Each number is 500 + 25 x the weight over the matrix's rms, rounded and kept within 0 to 999. Layers, rows and columns count from 0. Numbers have three digits each.

# layer 16 MLP up, 256x128, rms 0.217, rows 64-255, columns 0-63
524516466471518492521516495500499504496498475506514525512535510527482474496482467521515526520519475453534483529528501464544500494446465466535535496466537544481485478483500505482453478490564483
462519472520519502490526496514503496461446491470474506497533513539515476468525545502479530519480492500474517488460466506541472507531477480496529480512486467511483485501493479520542496513520546
541491502506542510467480538511515515529492514502493463500502508474479511516508536519539460472502500469480534517482496544449507524494534480479484539516525463489514491504508487500553506493499524
520444485518497497521522506529477485533502468500464492491455473494500476480510511444475495487548523475534542517461532538514488482484460501471502511487493525515506506506537509506474484521510460
528530553528444522486472544454509484470538475520529497529473504492531447511511482510472500568491568500475473550522490504540516497478493491527492510485517479531518480451556548465495512527528501
527529459505483507520478519543531491531504514503513528465533511485514530523486488503466484501479494484503498499459513536514531537474484514519549498469505506509489491495468521515494499565476493
498565501553490529477513515502483503527480493504481489436461554486497530540479523464495511504487474526508502503487474506524552494572477522511492509534523519452509523520515512518509525489518491
499517480499504501498443523475501494529510514472538508469508499484509507490522500492508511488521520516533536485514478474496529579489517527520488477472525465536480514498501513494483505508479461
517523497495504467492525483536498485477488524479511507485498550467515493476491509470501507487504492487516502540517535474499431523516503454526477455500522502541519505454483457523493476526490500
514504452550528501500503527487483576513490474472492461503514474524443469495530495490483449481467490517513507452545434510512499487465479507514542466504506528482537460503512487520500482498494492
460474496531484517463505504499486462514475508514481467525517510474484525510510480498486560503506487523490545499522522464516508474452466511483498519495520526512520481446507521475517498429508488
520499527546458496473529537537497476491511461491495528539498513510526507449539524513518496543547498452512504462502517470482541492479507508474480498506536512488524497471526503540489532558498541
506553502473552513520529513512513523519475502477524482514509502489486466516490498482515530444492519499489541502527489474476508492568498522520469508490499486486478477555515509453496535478482528
546496503530527508541495460512544456466553513496504492510523490468499478474561522479540523477490497541536488525528474534480477482485518484519471509511494503486529504454531478463509488537536545
527480497444560520496488492511519497510497485489548504562499499513497530556498443523476524467517511501506457471481515510486508489482513516534529562465495498514518465457483520515512499448512532
463511536529481477500531489496484480503489491462514496527464495513516532517485491478485537499537510542537469500506492487439494509511496495517510482456510543547506515508457537518482477509479503
495484454493493538506515510513513489518485523467475496512511507475484552518482440492499496487514514483491492511528488507489464487527513426481552509505523533479494516508442518495522521442471460
516480521503453489503503501490454499467495508527486458487468495455522466520535495489553526475500484482480490499497488495526525452496561517497513485480523534503496509499509494434466479490512483
485517479575502501499492489455504514500472454539522473493567508534545562543477508494525490509499545497507514483520446456501518521472471464524474545517528510482543498527470511518503513533521461
541495502484498479523446563519545498447475490488498498552463531508503495504482547494445488520487492499510440534458490474474475490506509522500507545498521471527504517490548499495499473513493501
451531542462467483489494528489490463468523520507495485482521510523510539466493489510500498456521555479478510468495531513515476499495496515530470465495469496534484506512496518505509475466505486
459516487435444469481483532489476507504476491497521519518528538534551532514540545563524495490476489509513492495525477523506534534530524512497479515525483465497508516528564527546520526503547516
475473526535496507485505513526503492470520549500492531500520474546466474474545502454498477521497494493490512512484483493481491555479464496491554491506513538495510507521509522532482483466479535
518509476508474510517530485454479506523467527422510496489532457504496515458516462479477486492479516475508496516510493515494487456525518538489499504511517459509511521507486506543510452524493517
507519512490545458510487496482498527506533526542498458522509517536486498495483516511513543524534526527562538471497475492518496456462457484496476479500454507543516475456487508534453499486500529
516484475535501511492490516476547502466548498501459494507557478521529513504483502492495441486507439492450490498461478510531526558462496485485484504482520562554532498540504503537497498502483492
467517509460537493546513498494488519461486518458470521495496510490512493489482499532479473515488505468526481520523501465524524518505509499478527442504492520475536492531490466487494483499448466
489544508507496517542536486505500521522550482492556523521529521477520494503498521471463511465511497488516492532471465519563527533455464503493485510484517505482515460498495507482479470516511519
531497527457529521470500490570535518497526521491521558456473521476547451487514515523479501501493508517485459486458484500470516471506469562521496508514509476440454511518485437508502526535513512
500526535470533471516468510483502499494480514483493476514496513465513526511491503489526501514476517505506465473486502532506507479485500485465543522497518450496500481537501508449483542499553531
505492481521515483540495492488480466484492484508479507491518499450536506529499516483503475451514484522483503495496531422546482473505527479520517474508468529526548547495535525487500546501478479
504489476501525533508520489506500484478481518515438461500507514531466518485500501462549476507465520544495527520486491468510525451508511515548558482460527546510488528500486491548496513550484441
514496496516490528482495503487509516540504465491509503530539526533493500541497504517505468497511510543503518558495462508517470552501484477498485463487489571512439494468497478472534529547522528
486500517485504528508504511505548478451470486489496517492569502443523486519500488542467475517499503438494509492447526486487482513495489542529474505506520516520540500482463477494499505505490487
512505493513478577485488462501562469504450535512520530510473479514470527471498526469481450529479465508522495485507464484504512506488495518525481521520484470501479487510497482486499488457530513
500545485495503489511481502463490538524521504498492563534526571478471448513515472461478467471487524496513507502522540478479531496510513521513501532485452487522524470526556485522481499505541488
465511532489509539517470543490465533496512506479497499473501514505518527515545482522483470508483518506517487466511504474470512495481506500498494474529487491508505538514511490462521478577488519
503547456489517464513429498521466487483511506517536534533505490532502491474486522533507512495539506514500505491480542499506505486483515534455507477506559475511500494514508499495496504479547522
501470509540469482490488498483502502485490534508531466504478494499534445527486489525456483517516498469507493516498457501527482513533533464460528467511484504495481527518432492510464500511493537
521502521466517528499501519527570514501441525535543520503485492489482468484516480494452464546506456511470561540546518462492481509513574467528534471522523498490483525511531505507553513483460463
473505493505532519528491465541465508490522543528507483531510509505508527508478511514468489455448514460465490531482468536544528535507477507548504490499514520489508514517507535510507488503489507
531534466489533487474522514463481485561481516509476527495486540470471528489481515503498494511506511479470507527533484520521517478488477519495472513513505463500491509502527518514492510500526526
527482492469469463469527530550498545527505508520469470473482460504488502489468482464482496511484485510551507449493495513526520514448461491477511507521541478518503510495488468493512481465501461
520545537478502510477472498488534456496491513481492487515533540501548507514511515509519489516512513509519501512476518535499497502528506495528496488524528494528456521481529560509533533511519499
475514494494465519503544520465480470527501462500500441490523503491464490496468500498531497525475483464498525501480511541522495530499479518505479512458525526543525499475497506485479512512465514
462515481514538521503483502499514548498523519530492502531528524545474521521480484515527488500498499493535450475542491483508456499505563515478537523552467497517514461529525489529537485543437480
521506444510541519502488534488500517500528483457510520483506493499504515497493470521455464498470478503498512521521493520511533486482532501512512503485468544489475522578494501489529510502492521
546471487502435507546530475492490489482502460490437463474507511519533503503533482486495493462476526513462527491546513495540491500508518497497505468486471511506475494485479508509495485507488525
503448484462471525491537493492520473521451504502528512495529444526473456532529518543465439487510473531517503515480523501478486494546540489489480496462536519512509506522511482510518486491521510
490437484462487526522529504493483506501525488518489523519499455481539485505506492498455462450510503457507462546531520487465529494458528496499546501513474489511508496524468522559508509492507478
511501507492489545486509475528520509492499508503467446464506468525455471493510445509469484499466497468496512528549483465501450466461522517532489478529526523493508509522484503499490454509479497
523492517483507493473527510496448466451541514533479487511454477505488484493510517487513501501459527511523486528475427444531486512519489503527551502500500497496526495522495426530534488468529483
512471484452498510524477473484503512505503497526470468509505512470483463476490506519471543479508515488522492472490474493512469508468485505525504459480462524506524490474529469487463512505468535
499478519506491488491476554471503505524489462478513497515514505495479508487501513469491480524467507480516529496511523446494507490478559505466482455513519493492508519476522492527485543530501543
483502468428498529524476524469492497480480518462517486481494505466502504495447508522470455526506512489521485557512532522478485429500524508531503494502530479496523485490539478480497479494511496
481478486512524496481470472521525489508525514513492487529486497529480497477477507505492474518512463526465509496495492531537490516526517487511537493531474527492465518528462485457485503509479515
488509486548512509481506523477483492481475505550499512504531507502465496527496520474508503456466495489523445484491475470552503443475519489543525497489530459511498471472501460497517502524474489
509499518461518503529494530475512473504523520537497490495472486506522524507492498550488501476517503522514531466463498492558510472473517473454502500500485464477451487485521477528490519500472478
451519511511498447470493468482516473500531510528471495502488496514482515537526513533518454471512467463525490475492497505499511504512520482489531469501497486509518513539468475485493507507499509
530512473543529502527489498509486543508490435470487505525538549478515489518491481523535482499512502497500527476499515521486513546523464492504478492500514499492487516527527547467527494518553456
484495513486515448462510525476517522528490482492498500498460495497488495523536534532462521434541477493478517525500479462445532519493483470517459497499494520541505478519482455484490521506489461
523520493469511461473504533454505503491511468510479503528489479505489480511512501465466498504473487457516530517517496513474575527485556541512543517504528505471517491524489507480508508484481501
491520484528496489499508530514502514514475474471490496498491493496480472543484501508522505502493503492495488444480509534469510500515493508516484548464493459550526520489507502504544485468486478
500484445527485516480458509486521496529482512464492481521520444507512506514509499480470460517506497523489479495479533485488496481509493512486530490524485455515442527481482485533543559511525517
493479495510521547494483487491513513478527530504459465493461488483464497501528547508473512528460515522514490516480505466517497504499497479553509523480454528532489518522488487499513497497505490
521491533481508486504484472518445488516544535503474515505452432540531504514490446470506521497500500487464496481508516519479510482517472486523483480502494508515488498472475520501482536532513520
555496503499500511467522515518475528502497507437496525495512490513480479490465504505512523496406499484491528528465497499465495522527447462499521480520499502537492514498519522488496473525474497
482480531449506491495516461472472479527521491530524505470475466485493492520506511529530477486506445501459505507474512475530540500505473486477527473489482521508507543475527502526492470500512488
515503527538502489460518492527487477473526456475479503529501505549521489510522486451522516527534494468497484497481512467497523518507472485469465522431487495450525519555552508490496457504555449
475493505494529511508496534540507473505498524502517537497488513485519504532504507519551508488536480480517488505504513482506494543478503502495457536472549464526534521538520476483485545530515492
449505466477516495533481519487478479497487517511505497495477551559541500515475491462521512495461496495524462489504535510504501495462515482480523495536460509505565506468497503495506507522511481
485533511489496475492473531449482501486530522508513486499501510497529473489491502506533471523491513506521500505493511455477485486496509486463509495510507513506526512429511503504516493462504570
481527538510527497455490492485498538527496519529472551459490518520491505504528497557488512480497546483508547519499465432489463480493576519480447512480482537474497476500496515523489494496501488
515508519489544478501491519491521524502539497483448483491523492504558490486507480481528529511494473474502467522464439500485502489503500487503483515475529538487502552517496525525526522516519488
502517465511532524503494488526538513467502493502508507523529503491493513482516516500495574470489519497517497446486475478493534515447494472509448538505508447496472493499507501490532461469429490
518484488522481496508461495523507528470538501501477519501463513490448491499490503454503503485494479476486490513487461490458485520488495528520525472521529449495486494499526477486415535507507439
525548500504505491474552478488530520521493516527528502504499508511514438524512541535502499540506528537458504509482483489485517473488506466475518508441509524479489508495492479486492499488534487
502456499511497491500524545524491429506481529490506511467532494517481499482508452510525483504503472508521485494513516533515466536499504500536522543506468466497484509498494474525540475476526487
528474500516532497557511503530493495495439560485481472497523500529495549541493461526521501478475534504514465496517546493500507509498502512505476525509546514475545520506527456443484499534515518
461510497467500506488500500509475520494512496534504468523520516495493474524517497511496521470499504491478503490484530501532496489456510470464440489483535549492469535492487515520468533512507510
507491524553510460509484485499524523500528514461490506506526509512501453525495534503446485478523523534447488489515529540508540467504518486509503498539525481514488494517508505522485475486518505
486491511531496515570500539525519444525509494504521520484529501529494475449503508482519479482527538475505541444518530514486490516506550517503489508479505484516527491494535499506522502481505500
524524479493522490485491536510544514506508500497538513496492522454471481497527542443508503534480451468523496490476503433474526447469481531491500500507499523492511467516517500502496484486502507
473497505457525499532496486510507520509483485460499520524526500497503503515517528519498493525530481473531463443482533492499469494458501532500485498519523467476477488496560471528512489491484489
461475508533487486488488516492502511517465528536496553544476492505519508519454515488488508458538526515510523531469509482504518534496515495514535531455529515546480451505501517480512491495498484
499494495494526480500511518486482522508462501497484532486506439478472555476479478520492511496505529514484496482512487456508541515518504540556505494484541511503543497509509542456479539524519483
481517499527482497484473552503514512516492503516544501489515510498491480467521505505487504543513515492489492447444516498499455472487493510451509486486522479477534481496498487518472524502468541
469539517506462531490473482495527497518494530512481475465499516445507492544520481521497452484517466515483477454468508510528514496542521454523448502475478515505518484561488488541478515485471487
507526501509533535502490502474538512517479490529517524514499532466438487519510515469502500504479469480467477495509529524463485495483505510519488506462556480495510500467500539528481482498530466
502469528476462522490477525480540517477487517501476505511480488524490522564502477501528517524527469452510495481446505508518509476498519537495495479501516506509507470512513506533481514526442513
488504483433494506478518531518485501534507495507563471517526524534520493489539500475506477517496478486518490525501538508475520461523548480525476502487483503499495483473484540508505478473490505
505494531512513483516548472525510510532501509441504486537477487503445508486484495504488483457516512514508524514511458545550453501493455522526479540488472467529497482499522496460462533477523531
501471481496523529547507530490492487467510517472511463451490488511496476501499539541443486510542475531504496502544512490522521463549513474480500492560471465529508528506521496472476495518508482
522505519556502507505517516480501458549493464526547515469506535485537515498513535486475508487509454480549499484478490515540480499477480507533502473480457481532537527518456531502471484487525481
479484477530533511534482521497468507540501551462499492514487524506473473473555561521530520523516543558487515517496461515547487515503478529503513555476533495495490460497507457480504516488496494
516507529483509485528457513459509500506557483502469491520510484481501490564510505525547503476501507505531485497494513480458569531538455479502477526513529541507558457509500530493524524500499508
450461476507489481476472469495465493509497469493529531522521486478454531534513508478499511492438516531523500484513474484524489490510515494460506515522510488484515499528510493488513477500504507
504527479493509513486530535481517524495493466479473480485504512483536508520489507473509497488506515508494529509545455502510495516509505478508469476516508469505511515531511519472461467511501517
473471486479514478424551469472497514510470465509515517542501490513497492485482525506491537470471509503483508462483507482517511475497487443484501481496526482478478511527532553490520490511487468
540499520489472488486479487462505532525503468479506517560452481524498515498528505474482515516494505500495526487521550480466497525521490522488466521452503506469466455440511474527473481485474495
529527517517515516462505489479466491500504490512468438529483479465554505484485470515507469485492524478530474517516493509538497538527530476493525508573496455534514510484520508485494500535511445
528444527542492473510485515508521466453473507505524462493499451465516474500545533466481487494512469449478476473521543513517482468482441505479503477518494467516468494496499467536475528495482516
530481478520511508482513503517542483473489457475524537512470536471472494527492425484508451480544517538523548533529531534529521487498521500482527492497528503486500468512499509484501471505521529
513475499534463488522517479511460472538497471495521509524524454469510500493461503485524475482496516525485548533507521495489506503502491467488503532494487504487481508494499533462515497501504497
502448450503546506491549497502526484480469497493506499521519500503530487520531486506478486506539493487471508529518489478517493451473482536511534529508517461486423463552445502461495490518532523
479503519530485493513478515525500472498478506497566452544519486508475470509516493496494484430506497494521555505514544480492509495489503488528506515490524481525513506495485537504506517495487485
473485546486493498508500478451456445481523498498477540519492508553520488486477528459492444511498499510513536491502447477509533483562497483494504516479510463488518517509511485494490506537542464
491535501482461514527503515488509495515501514464467516517476468502483517449484530483450450498495488443496505446452461500500495520562551503498493529508493511478505545496487514499504492488481519
472499524521492522502518497493520487470463520468472534479499485491484506500521489489498505550495513527521521473514499528531493541472460517478465492536491512526530447472515527487505524499499497
481521503492493478491500465545525513502489521511488550501507545490520513548502560503490509483499527532529462461511496474484492509481533490483488462532494509572546505518528494446516528530508497
472501489501519498485467519528466497488503527531486519495510489448505454502488526494511515507529477535490510524534528461510481475492513447509479470473468498496483503496462519495484488462508509
493441460501527517465515476510479477528460464507472558517549505499491508507550473471442532496512445513536473517498491509463485512512515496477531491523459473451499525526478516518496488497489462
515489466513491481507468511523498476540540543481511472500505513507492510500549457465460504497474508478531486493531533537448495480476498545481508528462507495492487465538473525528507492486479477
538528493509466488483534473465545481553544462465484485510495495532477507520508528520544476489494473531477490498545479428486503495509512536502469477496438511456459497526476495489478452479497527
478524515475483514509502483528524462507468496490461487473565469567499529478511516463511493478460492484489491488498487524509414510505515526505511503480480526506537485583467482500492468480500452
490507484527511501500484492498515494529473483522497454450506481486461508477515522473555508491553510506477519496525550512518468520517520523502462484491508459504477494487544480500474511525491510
527517483455494506507521495512489562525483497505503521524484470448538486502487510473502476481451500491518478507498485506473482457551485530499502452471474514457500524476509486495502533456520488
530471492490507536518458488517532472489481484494489486502520470496476539506513489496508513478502481539515474530467470484516495519495504521520452455515462465509457517485505527477507488507505507
511543444470481522497482476502519487501508532516516476482519507504442482482545529480478492476512488463518499498544494499521542464465550470519508500505494527475441470579512524446469479508512506
486507547497481474525490472535512485504527498524474447539506498495546502508492478473474472516500525519470509470557526515503521518513518452497520406510491530496489494524502498519507470484518462
488542531542483490528482494476509506490505512525493538492506526453546522477499527470533486509516524510484503492527505533462497525478505467534508545498515513563491509462519545411506539550501499
481540528489491492442522493478531527496495519527497508465471465514513537521498502502510513501513503536532520471539492500516500471475520470490538504506504529500446505516462460464514492518486466
536455522519516496556514498534514520520501529507436496498497570476518497459493501494504539495498536484463473514451501544492487459496550521521504542475493483535496495490498453460551469431479543
521491540463489531517488492466472508504517449529481518528485490554485520521469505508513478498497507529514549527475591518490500502469481543536538521469503517467496515505456509507470525523478456
542491512525494532504486448502497509521464521507547516489502534522499496541499500462514509464500551501512504519504434508510508493479488523497492546514497456492526497494482518512497466506513538
473504500470474522509498541444510524487525447489488480517449508560491534514495530481514512453516511527479523480493477490512528484518534514531565448512539526498532509489467527561520493547496478
541519476481497484494500527480511490520494489496505520505511452504472503498477473519501476559444494525475525528531513469516473520494477499525538494501503511473509473483508490522475502486506535
539506512469522508511490514504495509512495509503493546504486477522471498470481510484522547518490487501529481535525508415508447503496516531506512534487499500491516480490530489496453509473474508
514481512488487503485559490518517503529474472491538516552479532456536486468517494496502531510497537493512493486491454503501531528547488480469505461472523508483493525512519543471512525490464469
497479530482485506503501517449532533520521510528538496437485487476482531484497514514498462487508513492539527553494509542530508533494544521504498507520478488485499515470520484527464541497481464
500486485492525508531502513520434483502513503495500504461549564524465516519533450500487494474520519501509476476506494490458468499489498467510523530478527535517516530501548517489498486485462495
475494502497499467497519488479493517539420490497474486560503507452501538527522492525531477537550512557455539533479457564526461503484487499494517524511523501442513516546479592490501496508476526
485482518461515484511484482471509519481495511483507491486488469536483518457511473508529479474485517501504537498539476523477507504453532466463474544525480546477506519506463484507536520468463511
500482524514464494516514516502475502496523523485469517531491495476502530488514527496510468526519515535541444529459451543455493455525468478499455468530528511488518465506510557453468483485518504
524509512521510473544460467536523501463471537507482466516535530492520470503472516513504506537531506504524496535486500484457502537514487501512502494558504509525439478491473493535509501483530484
484503443523495477511521485496514451522547515473520494524481523546492563472447462526490488506449518552505488500496500487515502536506526515498490482494506449496473514485505471494465499524479481
512487528496512492495505500491487487421457514478493466530489488488503469517483493477477531468502478447530510528502483503463512484535479505471507488484572494517427540500483491515498512510513450
505452513508493492536480512511476522471528458504486516506557511512471526499519502502541452448444472479524516493463493516499498514508516503497457497517528538466527492490479532467453499481519494
513473525458465523510444522490521495520502511479517530477513479478506508485467494520504472460510482537485567484538515504479489528515543476529501500516517514490523489468490466495521499479495469
495484480492512458463512458508506463509515495532518494493466522521495506572462487461495494470498543516513489461491490477495519527506486517512487499507534512489510496451480483531521499514459538
512470503487484506450504489472484540481501494521491515467499504541487521469522524505508505517538490481497546459460477483488508487492509512508521519508521468460471486458465497502497503502504514
456493469522512512469532508518554531476500474500473486507505508484544492500487495501540515507515486490513556509512496500485489478519478449520496472499449493483426512484512486479513485511493479
535498523501510474469525530497470535514502446493512475492483459556457533511502455549496478522501478477507485497505504513519505506523523495526487470504468510521498441471491516511517463493527506
515499463517492484487516474491493516507503521466473531506467541470477482452498489482494550519480487516458503493506516492492490490548498473476475512500480529526468531524477512542495492540514549
465490471492476531472552510511525462510518479490489486453472500508525473497521465525493501487496543483507506572552443481514491524467499470524505532457480517495488498501512488506491493504487488
493504498494521493521454513462518564489470469471490489520458490507519490503500466527448508532525475508513525512515471507518470489504516491489458482485492499538472490476495509496512483512468501
479504485467548480521476540504491494477501505493495512520484492453492541457457436500498496555480459477542509496472495506491509522508544512478469499503497494468493517515484477495551497488525519
485504536537499534489485503509489516514508512493509505525519468539540514475486497540526484532514500499496519514457519514499505523499552537514471509518466554503491538492490534514499496498522514
480491471504493529483494531513480525506483516533513514487493493475500462498470506476498459510461511492514526458495472544523489490503438459463517461538493511485512482480512500488521516492512510
557538542517475463517509486512548485505486439489518486525476501511514496518543513517503473504535443566521528496512469487464487529434490484511529483467466505554535475507446499480524490515476517
498495442497506504482518484476512478496512520516513482484506517522497498482488477487523475506478492503468495540490500562490540534507505523466546453518544497438514470548523490517501546517503480
534522518503513534500546478488472529493515453506532550527482463536533523523529476500504485505525494482510518521458480481463522514491512488529515528451481505529502506468516462536515492524492509
511481474489490483521489514496469492508484500434455507539527528527483541498497480543539497508524505529490531472517511487499479534516475488496515518491494515520462460504509462469490497485540438
484464487477487512501546502469495518490523464545495480509498494452492497484479492506531511470531500542491502502514515465540564463470486502515474546499527471491500519527494507518482427510511510
497486476506505503523478481477499479528501541536516526522467487531478483515491566525467477491497531507516457506472486479492521474493495492508517488495527516493479514513529484472498498500469510
443528479487504537505505491470523504483476458502503486506451476483508515514512486527501451501477495523478494522490500505521474457502522520508480515545522464532483530474489500519529477528488508
506505480535503487523551488517498509499511464493459477524466473474519490491507431514492482453491541466523519496522472505497502428525467545496504498501485513485422466512555533459480520479496534
520499486435482511486514530432504494501470514492526501514561535480482515483491491425476481467520523555482452541506479508570517502469516504484535558506510455505486472487478503531518558496476518
503498514507476541477469521504477492478507460492468455506477470440431497510449464505520452500501506503510507513507533499498495534514580482511513503541516465501503475477481492538522530518517525
472486495536502483487493492473515511514476532454542470530510505472478513486521457511489474540438497503495523489454512503510481498509471509428485528472477455512532452519509483496539519495495536
478534506533505521531505460512530449480432438475515506484495531476486507527491498531487494497508544486538534479476512507463477506489523490523520451505510514523496448535519486520508527484495526
467532492491517475543490518518495526553533511486563522536498528498529510494500514483494493506487553477461492550499489502500512497493531505487490513541507506484493490525493470475505469493446518
486465505483494500497507517517483548517465474487503533526498503493490515492471469499450496526497487513499471518514510463503507508520499463503512457530511484502487541540487509527495521446497546
466495475480538456535518500509461526508484454530504524496507476547525522445475429511503451534513488515513516515499462505544521490464471490502529538499449511508495517494512499444498478552463531
487536483527504478506507548480484494507545513521513516469502495483423464496496485514527526514496540494491496435531469492502506512538544495507497511500487513509513494475506488467535485468534469
523492450534492493490521501498517493535486500465550500475516498488493533480516555504503519464536506516533488490532510475508543478498499509517446528527460473477524475505498551528503481523543493
543505497531466496519468507508502543488493505497498446488474497484493478492430482516500458533522514517494479491517523482494509525499521514477480517509489537517503478473508540508517494500489479
533517513505499492474475526494425508524491485526523516499516509476521537484554505486516488475507487533543533479512494458537461533469507525506512545512504495525549496509455511533516509485505464
464522494481506542499463523499506479504487492540490469515484492528565481486524506503513508497518513530496531518480509499550494559492500513487475511517475514514512521510487488484503523509485491
497470520464482497522504494557518499518520494482498496513491489468505517498513517498505444475497490496489512513479558493516533491508501505458466523489487525484488497511516494508544460480502539
501498536511522508497456513497463489476522519522553521454511501489528501529496526509498556492499503499455453470517513509511497499479463559509491494497545511479528549518462494499473501469468469
515512518506495479488490489525479505486503455456532509500448477508473522491606511486513547513520554531515513516505482517466502445452510496481481520550537486518496511513472527557492510568502453
509525509469487497520517484507532491500536555476480464477441481480502465504491433490502508507523468475524500475500511515450502464487568470476513470526462525536504530509540518503533512493460472
488499485491510534523474455490474465478519540521507514492512505475506509496469461530474530498495496498477507483502485492532523471532496504496536473524507470514569501531480506537477465490525480
507460468526512481520512509507499529530572517493473510480512471519530494516465501523463482482477515524524550503440478523486513522460471479529488493527515507496507476520540519483489505540527495
496501530500466482502518447483520499517481568543446520505505514471524501490505486483539480465477508508490486505519511504552508513510524482467489473500484499497514494483479482420520542475492538
451518466507526525517535497472495524520522480512497489492518503463526533540504487493497478453496519482486492516479462486516542522517518499497527471543480488537510506521505552475466486486482513
527517529500519520504499489483505471492494497468531505499535499519511471500500471523542491502501439499522485536461531492473519474461549493509475491503465498516496557511487512523453514480489529
481509456501514553474539490516473503479515512511457509511527506461502517510476501525475467491451478532498481496500488488460522474522544469491529474479489487474498533509515449510508525539512505
531517471488473503518507496543500492488514438463476489509510487496495498508526485525510516477466491516454486553493510488442514479520503514492486467490475472466533503524490519506490508557462533
448554501520466454508526470523501463467507513471507508489475521478492492499520516517468506489501551456471515496497481501499518490485508459477494489498554478474532509503492513489423496464491516
487497535526479514498498448494488504504528500462490471496507540515523485531489497499530469532539480485493511528488516494507468474468484471512508479474457515519542486517504524457465532469536522
534503493487540506528459470502533475543505462493504499551517433505488516486506476488513536510503469503547522443460490466478523508513526489509497465511519492464450489484489448458493549532492500
496512456510506536509508500517476521471507465508508543521461528488500488441504502501508514513481524529491460505522487527516498486507514499515472527523504532482530499506502475500447504475506547
492440509522512518495521521526527484511455546477496486501465494529489530493483504528501512489523501486485545500515550513470436475479506530518481512481492510452538516540525473498478519479515558
516462489521536469483495498540570533502488475518523492495490522548539483518484474529477468505511543566463470496497499516490491509515549477514549477477470482472551528501509460480513426450458456
477492462476491489498467494543506513469470506485498566475546476525489524478468492487493509510470501513480460517511491454473520496477468475493504451536469447480468527533532531481498520533471504
472482534546463536472535529513482484540524480516527493482502529502471498490488505526489523517545516506478527479442519500530509507509508521527483553497495525506442527492488522480536466517494537
474483490515476507522484504484507489491499529534518544448564504511510502490471484468485499502468517511506486495478498497499469463496508499505498533513521509556517498496555509478461479511494520
520510466532498506484512529526451451479515530534463536492533500478524523508457426488512486510500497488465498515509505504502486482465542482486487504544460506488482536500523519477533489495508472
521525501469487495520480525488488497500526507483518539515504462534496478471567524444536497467518494515486527499515519479512488539449463497511442505529506500477507519506506515520512504542542498
510516511507491458456511531481526529489509474527451478523541478547486549475457495528471504518548526540495478503436522530498470518468554510440528490509522517501489473501498514455537481465506502